{"n_layer": 21, "d_model": 384, "n_head": 3, "n_kv_head": 1, "head_dim": 128, "d_mlp": 1536, "vocab_size": 9349, "activation": "tanh_gelu", "norm": "rmsnorm", "norm_place": "pre", "norm_eps": 1e-05, "positions": "rope", "rope_base": 14500.0, "rope_fraction": 1.0, "qk_norm": true, "attn_scale": 0.128, "bias": "none", "tie_embeddings": false, "parallel_block": true, "extras": ["capped logits"], "init": "orth", "init_std_qkv": 0.0387, "init_std_o": 0.0, "init_std_up": 0.0387, "init_std_down": 0.0, "optimizer": "adamw", "lr": 0.00179, "beta1": 0.9, "beta2": 0.99, "weight_decay": 0.17, "lr_head": 0.00836, "grad_clip": 1.0, "warmup_steps": 445, "schedule": "wsd", "decay_fraction": 0.583, "decay_shape": "linear", "final_lr_fraction": 0.0, "batch_tokens": 65536, "seq_len": 1024, "doc_mask": true, "train_tokens": 293300000, "steps": 4476, "dataset": "wikipedia_en"}
Each number is 500 + 25 x the weight over its row's rms, rounded and kept within 0 to 999. Layers, rows and columns count from 0. Numbers have three digits each. The size before them is the row's rms in percent of the matrix's.

# q: layer 10 attention query, 384x384, rms 0.061, rows 106-127,234-255,362-383, columns 0-63
# k: layer 10 attention key, 128x384, rms 0.0588, rows 106-127, columns 0-63
# v: layer 10 attention value, 128x384, rms 0.0402, rows 0-27, columns 0-63
# o: layer 10 attention output (transposed), 384x384, rms 0.0423, rows 0-27,128-155,256-283, columns 0-63
q106 103:531511491499483509517488537528502507474524517443519516511524473503542522497499468523470543494451465516482492529505463505500497545520480491461485477519482509504505536485482507502456481515491487
q234 096:506496493492523503499467531505520492501477482445517483501505451528504461498529455506525502516523494459522508444463494487495516509498506516492496511506527499428515508505504511510487468468495520
q362 098:515488512496541520519498522483508515476529504504481570502488461479499482475481523582524488550489509527528457483553453491509480526553485509513488482521470469525493475474512497527505511476504471
k106 094:504481469523526483505528530543500533450474496528493519544489456456480511488503519511494528503503460455482488528476509507508499531499505448531479464511496455473522491535496495475522480521517494
q107 109:517475503471510505530491516532483496499513543449508536519475475479552520467486462511498500530497484464489511463545485496482515495511464488488490449507474483508506504482548510515518468462457489
q235 111:512486487483549495525482473503505512497509525433491513443470501465462522504518483478460483533489455448474497521519509498549470472493531527501477487505472478483516508514524488500472457465498500
q363 092:469514509484518543530467516484466513454561441470508489487522460476467525477508497522505462517480515511514486508547484519489467457494525551489503505562472478482533523479514516508496518487487490
k107 143:512463488480553464565518503501477493490532486458541519509495511514534543475531492523516465520473493502483486497516485480510471486539491480519485492510447449483529484500534492516494479504452512
q108 105:505493517515510491506500514496511483533490496476498490540471475515518525535495561496547477534534472514540500500518486469494454446496508487514532518531532528502477502506520516550509458543528525
q236 090:507462527505517487491494490512467486509475537467492517507566515441500501505508500465463458539513473482508492486513536538492474495456513554506492483543469475552486515494488520520484519522498484
q364 103:459485492488524514531549492495519485546430484492497453514492490521451474512507505457540499475498520501505488557456526492441514486473517491471503528524468508505467540493535507506515491521477497
k108 091:537544481513527534523507480492505506506531510520501500508505478514525510499532506517498485509497546492485500472490513516486547485475546547498531490534541518494510469554499486538443499540528499
q109 112:541498510506492556472461505463492501521509457465475490536501490510505538519523524508520490447517520507508520501511510505511499496475490464478527488484504485501475482470487482482506496472520503
q237 098:492454528536504498471499456470517493465498492507500560489490485504487489463460483528459497493519521485504500498473512555488503495464512487493506479443497442473483489490512509483492487496485469
q365 111:524512508503493522459501528519512464510488531508437509557529491508533517482479493498540480479516497506531501465499536492495503497498504490475495517486478512494502507496509508521523506522471505
k109 094:532443512494505505514503481496493520490524525541464499508518524472515520504492469467542494519481470449492506549479504514496500508461499491506520476501487456485505450523521461502482476531532531
q110 096:504486515503494532505522495538491472563475476438488537518522511502531508447508499503519522512486460521454503470531501470498515509530513494474493479511488481481508538459540474491505466474499517
q238 094:491532510495529423525477505482512524487486538451510497429506484490508499524481453507532466524488484501477492491533531480490484497500510558542496496523472533491492484500507472494538518492516498
q366 097:488520514511488542501499490525478474491514466472527480503516504470448504531532509534491501517522537460519559474531465542475527482449498527498478550519544429458471445503493479517490488532490460
k110 104:520517511493501490547487540546482474554523484440543504494490496512510515500491507503496487520464504504504478453513488493463510518523501497519468518529486474527510530477489493502493517502508514
q111 113:438492503524470502513495489543488542461518503527479493475462481465520520463517501572516507544486490482495511490499553497505488509490507543507475481519479513490531516493504483503462478492444467
q239 102:545476505455496500538480474517478524496505479453487493499493483487489515485518487490492500506480463495477520535523487474540501496475497486477518506511484479450484478474476528523463457488490481
q367 128:492487502463529484531504496534480525482510494452486506479548460513491506495508491508504476548467488477483482510462510513506475490505462516501475495506494457511509494526529500492497461481474486
k111 072:465521485528505475470493515514539483522501457502495506484508520488512537477518568546515486527520510471481505472494509482481493485507482475492486489493461470489506504504463511503505511439448466
q112 097:471522509521480474488492496487470517525575475484538494519466476494490513512511519524512476508511506501516545466511501491492496521490490510469506486466520510499538477487531519509468479506474484
q240 098:474490493511521496526493523525477462504505512463491462487503494479490489498486506475477461487506506544519466480542491511501480480513535501538478522463486492543482483505479530512491504522501430
q368 098:507504490513514475523469485519504486499461504488503474495511468501505507476488476524486511513504504493448476501489487516459534522483552475507473494482532493517527488507520487492511487473513505
k112 103:502524557534496507512496525546482521478494448468493466519461496487484514511480486483474508546492512516516514480467515526511521472477528525493494498470560489473543515501491490507532491472454521
q113 089:511491555503501526504453520500510502540530458483472489522532479568494509545503497528475482472512460485490526449512513543467473513501466480473464469501476464513508483490484501508467481525499450
q241 104:470536469493502499502526521478502510513503551542491495522515495521466510475502495482514526455493559506466500518497514470487549481486464514511500556523495561507502521551498505499509459497499491
q369 106:521468486531501539507489518489503520532524494502481502466497506471529479481481520501446494476535562461510487514506526509511486507500523497468532518536537532510524529506501498498494541455540552
k113 088:488503492525469481529512497461523492473476532505478515492505520478471502486468506482474525521504486485475484485504509484538521561547529520536467520490506482485481540481481489497501483461506489
q114 099:485495497477506440500481524497519471458491546553488469474489519499525473505442475436526456462484462491463476536501473479517458510458502482551491491492487517535504522505495531523480500502516525
q242 096:518473472503492523487473481499530513527486454517499481494446512506519505486499519524533516486497509526457471510466544495519519548505470496457518466488533547484494531462473476466491516542531503
q370 097:501461535528500507486560479500500516526468504541476485488459516487481504505487520484481488472501514492478504496483552491507569518506552508535512509488594476459517511510467504520526498474488518
k114 114:459484488480469521488504485500539497512494493527469449490468516526491472544537522492488504445521489519488515544501515493502508495489499483474501473496519568485499541506519495482500485504505480
q115 103:478492518488508503537486474484483491485507520529512516504499497453518480486477479519500503530505531478517418495501506522558523494500521527507501527501522440514526482558508452528516525529500471
q243 104:477558503485489471499501533504501493485511482499529506517506477513489514540503485514489471573495469497534474460497454521507520501542531508542498464467507418520534523512564493496502502539488477
q371 099:476520474551517466498510500491498476484490518548510499486459563496520486493524522548433524472448489497507496508505519469446507529506519480495488478532489519499544514505504525504525453487514500
k115 099:507498524495458524469534495431490510472456522518515509504474507462505467495509505523511485479498524528520462490518501495496512551540507527487516489534451507526471450500514486539476469497461483
q116 108:459515445507461499489500478488500501471487536555498525492520549495482474522480496500479527497537496490519518530458494460526506510514492539492495521444517492527473457509497482496544522528515503
q244 108:486478484477486501507486516469527478484482506509524465458503470489505562550494502492477497481476513506518470491515499505536492501519475465536489524531482472530509488477524484495537551518480492
q372 111:494487485521535470560519514515504539512489487533524496503492468528506506476518480502481478495495478462425514509502520493488484506515472422519476480515498495503493499476493486518475490492490498
k116 093:515565533465501509480475501500519465486440539477564498524499534498519468540515451507496514519511527512455500449527505493511523496482520501503503491491498472499452485500471499540535519522498491
q117 138:512512507529494501452523514461483495534458494508499461495501515503521506503494517454466502503509483507529503499518479497423500490547462463489532563517504509514490516508489514489541514485524527
q245 114:499506497523498510484523505499554491517471505559499491527539456514478459514480517494487521450526542537495500526476469470436488525527460437494502551500509590527499524526497500479533481494489549
q373 114:499497484539473494482491520476499522482482505515468483486497496491483504488488478526488534496560492488510504503491484506495528516499534472550510511499524533488481547490484482480496521490522494
k117 085:504524485497513494538509477481464457459495529528492512478527492463507509474503463467503517514480469521491463512539488476511509535529545518519543505483523486501512498504461468469510472506519513
q118 096:499494513489482516480481497547503547516514509506489459490464521461499482474487568471553515506528484499474499475496515477480459494437490436534495452487488485479479525474517500482478455510465484
q246 093:555512468524489505485524493495466501506499469515462518501506490471480534451515513485498493462475544497490504543516496525470510521506443450492516533487517493464512471450470463489516480477493531
q374 110:489497497509492481484502475537519521491489493491446469500518481432518509544496519447469486492464538468494499526436528512492507456454467467534513467525531493517493517459540516498540472516491506
k118 093:486517517550532460473519506505536488495515492518468475461525567519500454493499492477465538486510518507497544490507519485509544484514491475504509537490499571505485531544520515508504484507509498
q119 097:487498501488513523529522487519492503487484515513473525488514503465517512449500483497493557534499516504474465530524528498529559480506543530513499502512470486508487500536501473482538509511483465
q247 102:508485514469527460505526448478479536504516491462497507462473480459474545507525457504513469523447498483478473491500490515506492472504545543528514473512459470463539468482528487506465485460483496
q375 102:484529489499508523460477500546464521450520478509503462568510495493508506479543527513470513506443508535504527467494497504499472454501504522491514492469512436502502460483513516485508483513467477
k119 084:485482500502510502483525485475525504498516489491500501502507514502488476529493511495499502551530541527515513489532478482503484494509505525511460515498446499503501475507515516521519497509516494
q120 099:499529508520529515479479480506490506449427492526511551522498510480534527526522504488493478511481440513544532514503511508513486479480511505454478508546494489511474492486509539526496555489539520
q248 101:508507493490543476509517484460493496514478561498507498481505527500456528519519465490493526496498546500510490508460524501482462528493504530565513544490487530508509466559500505521522508459510520
q376 100:468444501501513539532466506483508557507560504478519513493453502559483484501484459529470491479494459515510508517528530485501517501516526460485495503515469555491524515471504520481501563491533510
k120 093:462534507494519504552522531484509478491480524485495510542497435491524494535453488519470520515527468486531492494517474492499508552465550482499467495556497530464480491477477488541490489505524483
q121 099:524499542507496540502468458478476485550553438483514515503509499506482527507522545522532465448536505499503517474533495546491505499494502491494517521520521462482507471455508471511485534509514486
q249 098:527505490518508512490478506477539514526523544492523499474491505508470483499533480505474537531498467506503485504463539505476534466453506488531434516501484509518524506526501506504507472478496519
q377 121:510490507515482557482485504488505466523475487496474513508488493476510501510487484461470471464568551455513505531506498508501506512466544502511509536490515509473481529484508492488478503506490537
k121 087:505517534502465557510485456512494491463515515540473500463524509513481500527487495436440475488490494508549509533541515500489448517486506477489498529515552498529487525461491505497491503489509502
q122 103:522460537503500496511499511501468478542481474427508493499482509514511538472502503515537492524498482531513505499534490563502489488518507451513496496548485475471488558513502520495496530458479541
q250 104:515498514490494475519478468524491493548494550481521463469503487510461472552474505491518472510472486530504515557503508489493455490471553512514485486497491524531447489529527494466550536545493494
q378 113:468455497508481519514523522519463489527481513510496498493455541470478480523478520523536514481509490535526519515483536491462513458444547501509517538478542535496512525504487482461522486488508536
k122 097:490513502525478490477483481479450501518513502517465464496484474502517492476516554490491457464461496518553501478485480513520475548502507480508472528540498565472526484481486486510462498499477501
q123 098:501523509496510529487480535459486498477488487500486498551529479554517543529483477534446444493509484496485482514533515513510467454539471471474497502468490458518495489494513532515517543514528464
q251 105:494488475514505484448522532521549528491511482553497499500530518533516480518506526527515523493485486500500514456469489472484510492529466432502529503470477530532520498493460501508468430506535494
q379 112:488504517544483519490506497483478487531486490532503516516536538498519509483507508496494510507523544503514547502461477514486500482532512470496522479506495495496496505581502527501525511494482503
k123 103:481472492552474529512485489504455474506460541513465492493534536467522515539526482534515540523560490515516492511484507494501504500521510510473510486508487552517524555540486479517510518485526499
q124 098:498513467518482470478551531504486515469468528514490508497463496486497484530506462472469527476476524519507518538491515478497494509496464506514492524488507542531524545537473541463499497480533533
q252 097:479527495464504489507523490492493480505497493527483527552519479501499503481497462498556494449470531491505509509489483523471475489463488482495473525501525485527518490528548542506496510537479514
q380 097:524454477518500504469511509496521533521529511516476519472474533523524473518495535551487505498498505515504478521515526513469537467521526460516492478526519514516523534491528506500520483483534525
k124 103:485494522511517529504501501457516470509446509501499467492439476450501479509464508518523546470489545482494502532525498516517473496495515518484512482492506546466488519538493495525493462507513461
q125 097:513491519500504540480498507494504507515487478506501445496538531497506505496481526462494500428516507529467509546513505514470525471502509419510517514517462489516446524476466497494523560494509520
q253 107:526496499546507510471513465477534539549525480553472493473470474491498475483492507533528566488509516514462479513434512499474502505501476454464547500496523541476482496481453486486511469485542533
q381 093:486511533462455473489520491512509527533484478531498507518538477476548468501491497456507477482534496505489503492454522501541477509528493451497480479478479458517495526477461487508473487489486496
k125 129:504483472520480493502490480504509511521483542540464504470538507504502458522505511478506528492537483493512501567519517494466497480459496507519529505494488530504474520513496504475551483493560514
q126 092:489506468480485471508478504533536475461428505501491501473488498507512490533464476467511476473466494486529518477474521460519511505461505496455508472490513547511459497502508560508510477489492476
q254 105:501464478509532470499490520522506537493488493477439522477484540502478529494503502530488480528469515442467512523466509502488486520474431474492499509494482504469462525531475505513492501471495475
q382 094:488465532485509498502454526549530484498528508453504470512504522520515462487481472491526499529483459510511520472528489525487500517495499497447499481500469501477440514473482503532469581503469492
k126 104:513489492454526480557524489499495476499523526572472545541545510500514505502512480529529493494499484503507458521479490474525490501484494474501529486503474499456471482515541550491503520521507517
q127 098:492469473497478510504517457541545520455536448542556477475490507497504459496480549504510523479493560515519499506439537531490560477482471518498531482517464513479445503510497493508504477500495509
q255 108:443463500483534459520529516508471503527501557492512511493460522482506550461520462502509483532492493474507496516490475507519517465495470525486499517517477440460490499505540542536500528518507511
q383 125:521474491449514468526503496538535503503507502467521481509484462497467477510496492485515494537479486495484490489483528518506483484512462516480457464485460449533513481493521483503479488517474482
k127 086:472509492488521508471475524515489503507485505530549518460514487514484462510501527539506468502508567488502493492509523500474504452474486516510525519524480456479485491531530497535521506490506505
v0 107:464540511467518449516503536499504485484464505494493519478558497508453484524528531485441471500484535487527504497496485534448511508503498505502528556481496534504528529540496498523502486501489457
o0 095:500416490542496528530536455470494537525521473470516470519530495495526480462481514523494504533473524508494507466581542523480505491495469545540522470537484465519495530442523508506480507505499507
o128 114:521496490504503497511480519487530467512508517502498501509482492512535511488518500531511509507504480445551494506478464508514519507490526535520459472476470499490493462494488482489468520541495506
o256 090:506489504517476531493492466504460530506489528491461514492435519549548511481478507484490526506528457504439490526510490494546495502526531488462447478484508510498507467459518470455524499479524541
v1 107:514474503514513564499463531496543494503518561513479495524484509574488520495474549505470510464481522493469517519492561496529511515514454532447499464556509502427535504475516482562470507529474498
o1 112:509511491460503519497532484470477486499498431543489480541513503498512546469545459447475493505493486477514480502496522512507535484474529484499485500502538492534476488499474498513502530495485495
o129 107:464480512496489495519488518488513485486496512470512513491494488468459521506508521502554510511523504528502484536464464508461513476547486495540546497491508495476541525522445474506487476460518524
o257 106:525515508512483448492545503521525512497469489460492490467494517475452479495507452481532458528484458529474470524495472512484460486519545505524496474477496488496502483551467546487487446505510488
v2 108:517522524489536529495481463519508474506517491473511487503483534492484465502487484499447505487525504516516507474445499554477495471484492484461454493475505501471528495512497507527551538518476492
o2 119:528471506523500472496499514466505515512530472444505460516477480503543477507519509495577493535498522533524517463543466536457463519501505476521505482491479481504498494471526531472480500465509518
o130 115:486519529497511501540495501521511509481516523554514505495450472452529477459497483525485482505497504483488505480496551504525535484504503546506508486507502510513496512528544527510497453467545511
o258 097:471466487502445526549494501520509494471489522497535515499547485502531540558466517525510504522515499451472468507498508466512511484501461500527517507506507529509452523527547467514498530506501484
v3 095:501487480523513533517537546512492522516448529521527512516491512492511510528530526479427550499485500500536485487557485492474512511486526488494553449511507521455520516473508532489527493510501484
o3 097:497515525510486509498500527495540515507511493506444542513474479531461509510528469512508558511521503496421479512489514528510482513514469454522457571507513507513530482518542528500466543471443518
o131 106:507509533497499478487517464459505493499501516526527528492479504424500463495493522532504483532491533495536513514508490507505508524536523504474504495509506472520492447543528518564483443548524506
o259 096:502462463513511492475483493529510469464521485484487481495485530567487494560519498525576464473498477537474514476468505526497468485489487499505492503512444509534463525494440524500472579491549487
v4 105:453508510506505504490500522526498508540488505539466518529508491506534533471475505517579485500481489524495508482504540515472477494512471490517515561487474483529505538530527508466509556484508469
o4 106:522515504541512479508538534486539457511536525487533501503480512447497481548506502493473540520516475440564496472477509450485513529495529516509497472455482498517491476485527509536502484508493527
o132 105:542509493464494515495462479478469508472513510485533506511491488481507499483514520499496485512496505461530491507527520471488524469468542513478485505484498513462494502498483522480472496539462469
o260 097:487530517446462516519487514502478497455483464468504483480509519511495477509475505486488528481499489529451501542470484528537525458472501505510480487504496521488483480474470517496467510504492469
v5 107:512496481500515487498499491494522499519530516510485509578521521510505480487489518486487517496506507481522562516517501503480563526497488476509474513490505494479505509449506500469507467509511507
o5 105:504512513550490447507471494510512466527511482543494506493491487516532475513496511524488519481485503462544502466430474509531485520480465510491463557455489531502517484531507505546479500535518468
o133 105:460514503443495520523491469492492475467473528492462499489484506482491486519533490491473503525520483496488497555498507485498454498496565531482520477509476477491490481548530497537519495467505497
o261 100:500453506507479494518446489511478533514473478480501452457492484557466480509459487487518466472484479476487505492511497491503472473496511492484542478543463483505526482503490462473528565497452511
v6 107:537477495530486550531520462527465489513497505498488525484556517522532513489500464532506476498488503474492515531520507493531462500487466483480535465474487536523500527500491524510503480490529521
o6 103:515497531476484461512483457515490486487529495506520488509540559489457492496495479480528551488477534477480490469442508510516507493484523513469507534482520466487493472534496483494477559513463500
o134 112:459541492517495461462479538528499489467481513457496479509535500513521495517531485494508518482492497555490486509518463516490524498568444545512516504521529526471571507501533481537509490459514545
o262 103:463523488541533489496506507511510507474501520500516514509501493449489481518513522467466508528503531495479506454536495487487553555532511489484492488510500513458458519475496499538479471523517491
v7 098:470519507504442464504489494516538494520503548502478537493485512504480517520494517502485509486495546513541461504460482476551505492466499474487463517518494478523474510513504496535512513526488539
o7 089:494469499487526480492460501503508494488516512511475519508478439525509507533534494483539449511530504484468523513518476530451524523495514474515539470530480488502536491497503492461533517468529497
o135 095:514508571480471518518515491474478437485481462532473498549544534445493517496465550512529520535519486471496501498509518516524522489484503529509504501458497496505488545500480497479515507463512498
o263 104:549519510530512525534520495448545489500478483481486513476478530500482484506455452529562518512501508492435506478539504518467481494531504517509485475539511463486530503530507490498501519485523501
v8 097:473486499514474518508507506539505438506470490452488488511533508516526534495541482475497496514496483468502481488503488466470502464500468475460480505509532529528431532512538471480519510493506518
o8 089:471489470494531490478490507514486489479485521533477532494493511490494494525466480503484543477513469466448494552451536476527504496517524503518477473508498478530503542512461511493517479510545501
o136 112:475502508541486506481474461513457510490533488465509533512531514501543489497488515495550504522493535558495542496562474533500501521491456485498488518508486431481520462502509480535503505526499472
o264 089:500481474502493472491513515516519532514509490495472523519458456491494474514461547502519492493448488539478499502487557525473473510518485495511523510522458512479513518428453504472500529512518491
v9 094:509505517489530499492522557511556528526497488503527483517462494526502513503508458490418510504505474484516440491518495508505575485522534515497498488493539505465536518479494517515510488454494467
o9 092:549519519489487525486483479445441487457477500501508484500510510536489548516522499468553488518495532560499499481506494515472463494446507469528465501530458530520489525474502529469534523505481484
o137 101:473456517512503514525492419540470499548525516474499509515453427460494400495459519528538498500490520500461522479508505494501525483485501485513571506494504449477473465511506476514489459498491517
o265 093:513521534472456482489469471460479478500517516502510514502550501525479528513475509490467469503515501476503505473478485527513437515494469514504523542492460492548507526514497513499473539525518473
v10 104:486492535501482510480487524479477469500537517504529502545481486525474467507498487490487506507502490482489535531549510534472530496509493493523488465432522520502502493465501517519477529488508464
o10 101:473496485512546483502466510496518515515464535514531518492505500531485498517496485512452522511518485521477474482511498482499474485501540479487484501541516505500511475539546506484499566503497502
o138 107:494506473487526449490510506458514542447503512519451497481522512518476534486492509501498516477471510454490475490465466472526486505490469544476470507543463520515514515492480516520489526472486512
o266 097:538467446542511452484513494520520457512513480475500484475511482485470548504491471511545493481512496505526524500522480489520491518489514508499533472491474475480533510512502478483550471514514497
v11 111:498521522492513520502499525491520480494519489473541514500442484493473472511497485526491505496515533518526496478506441515537486547544523486496468504509488481521502483482482473546544556490492476
o11 122:508498493533491495474488492497468540516506493459509476507481485520488474517509502505523472525520509560506522481544484524450506490508496481523503486494460514473521487450540530484513483482477496
o139 113:521499498483505493519516495524522506448474519489478455506518503450515499500468515493467495490469452476470500517464555438543478502450538527499490496522446506516461500520514480484522477513525508
o267 096:527509501518515509509482475503469536466540465501473485524532529490501558466481457529539506474503501457508516477459495496498480502475484465476566499487516504514521495555544506507528520492466532
v12 106:482499523508499564496525476502512540502485521462526507525475499510474508523508482546449500542497510479516503485524524555552539529500490532489502544510482554503506497493498532467529568516520495
o12 087:520556480496505514503497528492483509480456494532513449450493524530515495519518506481509480466512486524459470516487477508489500503474523483536492488487533494549493503516504457484495467452528520
o140 118:492457466456501473570525491461527457501498513489494458559525460502508575504455541482534519469495522493532512460492468477470476487488494533476475508519498504482502481510513542524484491523466517
o268 092:510504516484536472535484548515492463481503459507489470450517539506506503495467474492516530480491478479480508531505494488453499502548527474536486466496527496462508491527471509487457477500543478
v13 100:483501496493502456497510481508480502531476479474526511482527546519554509495460446517557487480491479500478487502482551505495493482516515475526527503493524482527489515533474521522470489494483500
o13 108:526471534516479499526498496496509484511535538499477468525513505476506459497527505493493502524488500505541498462483458495480501558527505519482493525490486457505509454505532509496494535496465536
o141 109:491484511492521482461504500484481459506468499509519525508506489534463450503523435471516494541502530490503525528512528463558529517473486526504477484493493508483491494468511471540476474449485466
o269 088:507482516543485550532538534495528477483559486533498538505527496488424529459518527520494517467503543489508530498527482509501521494483496530486485491480519500474528539469487486490503493516508471
v14 100:468472481497511503501447505509488500518509518486501500500476485521530499479477563502516495497472488474447457496510521493502485458483493513478480507539515520508494489478494501509507484525501470
o14 113:525528514513508479501522474503533488499516467483518527502529519499471542538528507512510489466516511513514511489464459506542505511520501505492554502469465529481520510494447468536499518486492507
o142 099:475477526503489512513515496475539474487526520518487504494440481464505490495538456488486510550525481500486495481463510534495521496512526483505480470480518471521501552549476541464491483478520540
o270 099:505532525506504517439471515490526551509479514524476489504503492493478459498502492474434490565550500503496492493518478512502491521536478489457483502476483528512503472510499537483483452493497528
v15 099:512474484507517512506537487491497448527496530521481471494532470505564485497496528505508533456483543460461478483545482482491539513521508491457540505514543525561502514495513482487516506486474447
o15 091:500456493519531485492494496539531484533539432549508480453524507485436495493512507470464500507514478502521528502472541484530492480506482524522481538474501551489494522455431526509467509494510496
o143 103:498509508502484550491442447508503496503527508454481549492483496439503483528518506511496492537529511532517515529506478525496519470492496512529536501524516442465520475558507504550521484507510526
o271 100:477540536460464489502482493546483578468499519468511509548487509544493453533490513472517505533465464536485495511488529524531446504499491481498495508478442531490466495474462522457465523507503495
v16 102:476488519500486482494498480463500532532493546520485478474512497517496511487493485476465501553484511466523441489491476510504470538507450536511484501520495490499497517510520495470488559502486486
o16 109:512493503514483502491515511528516439509478542512502539511479511503488491489512495504523526478512482514475530530498516436491519491510540503471500456487508526514493493526532444495507444502477529
o144 098:518471501491482504496522525471510493514507511499455490491516513447503515522430551501524480519499557485502493488456475484512495508462492489506495535522485521494453475509484492532446502472486507
o272 107:533476488500540507534495471468531508521540473470503476477487492499486532511484450495506484484495499496480518521541499521498481493517519470471469533524502530487496523495479508508491522463524490
v17 103:480501527491517501519474534491513436503542466511523480519457492478489521495458518550508506484495467505480503511552463476515500525519541493473524467520503503521480508520492494528501563511494481
o17 095:553538495533510508496511509517488523513497500465500478504512506493480516537544527494491472480487523510507488452485487517489501466482483454505524516520476494488517502490482525480490513470515493
o145 106:498472435477487519489478494507528476530499450491502505483525509530530518483508539460524499457505500505539497525449515475551490486467503517496481470488527476487533479483527504477519461517484533
o273 098:513506508495481488459512511520490490482481514502513515514502468468496476454523531471452511513499501492499497532453530506509505489527503533504502521432512488515525407510497507472497430515495467
v18 103:529476494477493469501518538492454479480493497507552550508495529497500504501492475499495488469493504497531492517485529467497535547548523497522540506491486521498499483503513502531516511522500507
o18 107:460494514531475524520484492506527502508488511506469467493501537446496442466480527491534496505513506472481506478488480502500456497481450483514489521466497494478484557503529522481476464518500478
o146 111:528494490471530489500505516476511513480447487500493500477496479527517526467534476472498525524476479503515477507466462495499528503496521491456527491461506477490551446499516480522521493471481528
o274 099:512540528476529511506468450519460534496536508516512475485528497531514485536512492491488477491479532499487544485517465474504501475510519489500483468502530491529524501512489468455492500488502498
v19 095:519540502488491501491530456504504516486520526470520492447461492485520484503534474456497459536507504518502509484530480493507496523487476440544520500451476535513441474524471512463519530508543484
o19 096:492519488494523519463493529513518515495472523546495507457491537487405505518463508499491529515528517503457470517484535484516463470515514505475502508497511520462518523478482498494527497502507488
o147 097:506513479484521529484471475490470491456507478472484486517541509520527524526503519473533513482451534500521501505485484521542475497473516489490478498557477468544487478505526536516472491521469502
o275 083:477519479465497496509484468532472497487506470530500472535499451479498508520505528495509546520494523514513472470495501509494499507500509494504532506508508493503522510445513514476494478506473536
v20 105:437498517491473447477506516482481546484467511514493531447515527497486452527509529491514504495523500457574569564492498514533500539513444491529478482492498501499466475549494545485512511478501527
o20 095:526526501461465533506515473501524476512450537573478509531528490497472490542488488513480453523499531499480455507474486451531513502474506495502493511471517515494516497534470497533493523533450506
o148 120:514456503499515524523531510475518531453472505466499484509523510526476495513492499530486504478492470507480472469527504461490444494504518517501504511514442524507481511493476491515492524488474464
o276 099:566518527530525522521507541487495479535540478495521467512498470484485502447524423467502511496477500488467512467526480518469507551482552503466532530476497458508547517514514461524466432511476481
v21 104:479495484505474484495468495466455508538485523501491506529549493470549519513533479493477506507496500488498479466531555537520523516465536517486514562525482463479478544504496542432542519455512528
o21 098:496522520447505476519504491522531505471492547533488543495491492499489470487464463496475526480514491460482467504484505487524498534544471496492497517501560481486502474540527469543453492517492499
o149 107:505506513449500476524531520456496476527487442503517481516520506460494539487518526478549515503500509468562536500493451508468502494463489528487499527456532487500490488468487520519509501535399508
o277 106:510510457509525499492554489516505477451526533486503542474456541501498514494504458520519477473481524539495499521525482462493480502503485498512505457512523546504502510478485537514508484503528460
v22 098:493478490494513485459471509461468503521497544478479470501484516554471510523504478510471464529509498529499460490501523525416525525512550550506496513522521512468539461507479521512471502484486505
o22 096:501487496555488529527500514476502477503497505507559501508514528518507503476511551471492489479431528551538508473532525533470490463499533503489492493505501497588485509476508503512514523499461515
o150 106:521484482511493494538497482498540489532515466539512471487449456498507502478469507523496471491506526468505500457498508478490512485476453526510476521498530515455502500512514532460492510505537515
o278 101:467509492503499492552487536493509494454511519519499503538542473491540486493469511510499528490482480481488498526491524528549489509471503501499474531517476521527487552498491484504508496491539510
v23 101:477490463523480492496516533489483469483511477489548525481516496532549502490466460555517506487537541496503469511423499453528511464507509474513527498504485490547430496513518511482498534498480502
o23 101:495535467470489540511486509531504494513478476500472459494548490502479465503473526436482459575489511520525500542497491502496507500493500511472452517504511516467530515515536525547471500506512485
o151 106:518494538504470514451516516499490527496497525483477552505522466510471515545494482513475502514500516508434490510553519518490499530479483483544536476498523513498540493497486498496475516460483509
o279 093:496510495518510474507510488495507529502499517495479538549481483467483486519526509508479531506482532505493551491519465531510455525508478495520513478494489502486522512453488475498535480499505503
v24 105:501515507516490491466516527483446483501489511493483484562488451479502497488499513477530520492525550527490521533489517490504508505481509491496503509491522503540496488476502514475468500479498483
o24 110:459475529514552462489506488498530444545515491522531486461484518502514500462476516496541529509492477486524503431509525524501464510494477486489483516479509510472475534476506504523493504503497529
o152 105:508488512508475543536487468487486544459484520533506543491496497492489510490530507574478508520452464503490459510518511486527566523538547511503531502515481516486517513504511487467539526497515486
o280 098:513525521473439525518507478535492471490494455500498549484530549504461490528515500507499466493462484509495524515476504516498501463503472506511520497502505437494497467526487469507465504532470499
v25 101:510481439523471455485493495489501506546526518499536490501493519505522513476520501490426483519507526513519507594510518469487476519514497466537494503475457492508483484544505457512514507458506473
o25 098:516477533512514490511497450517532497501466508556473535458490504486493473545451507451517554487528479484477484464426510532507455497493470507484494556487518529485475526485490485481512514560529477
o153 103:480487516510536493453498478518501467516518488517492480516551510506496471488472510483514522515515503502513572497486489510502503489484518476485502504473571484506471456499460491495534464449509514
o281 094:455538509450454508533471478481486542460475522491486451508463453507533466515453498475498505493495448510491455471539460464510523457473489490493474518505480492512479531459520524499531505520477476
v26 098:522530514526480507510501494504515511505521521483510524577483489477504447487531471490505509517485495498510515471524518541506504515479460480520469482507498522461515506484509490528463490514508512
o26 096:495495490460458464499476504463492463491497475482490491446509548488496498490499521477504501495481552464513490521522493492465484513530519462491510488502502494513499479509475447497490484496514545
o154 103:483518513508526496518520527505506500493534491528521485526448491522506530539552481500511514484498511533484509494466524531533505479485477547510518502479505542525515547486519530505488492474474527
o282 099:490463471528519499537504467496508486515508527494501546463545537464485539540474504536465530504499540495475477491510524511491513506585496496487532498548510474494453525495487486509506527473492497
v27 101:523482469505519543519571516541492502507506504549531509505519462482482513515505517548495467476504504489483513505502540444505500451519527499444528515479480502547488507479469491533491537513472523
o27 105:492482537463503503489491459453440487517489473445511452528556518470518463491511482488522502551497534526558510493491465539496484520472513519528460526487503480511502512502546493496484500469466509
o155 106:522497467497474485511525513506491527489453505494496502491448498480513543483483528506461502484454482506474482489541454470499541510523484521497524499505515493462518509455509512492545487470484485
o283 087:493517547503531504481486535523518468482472473492468508487498533470495510487494498489500491516483483512511506512481494536513536551536518493506503461509556505501555480521516453497516422511506490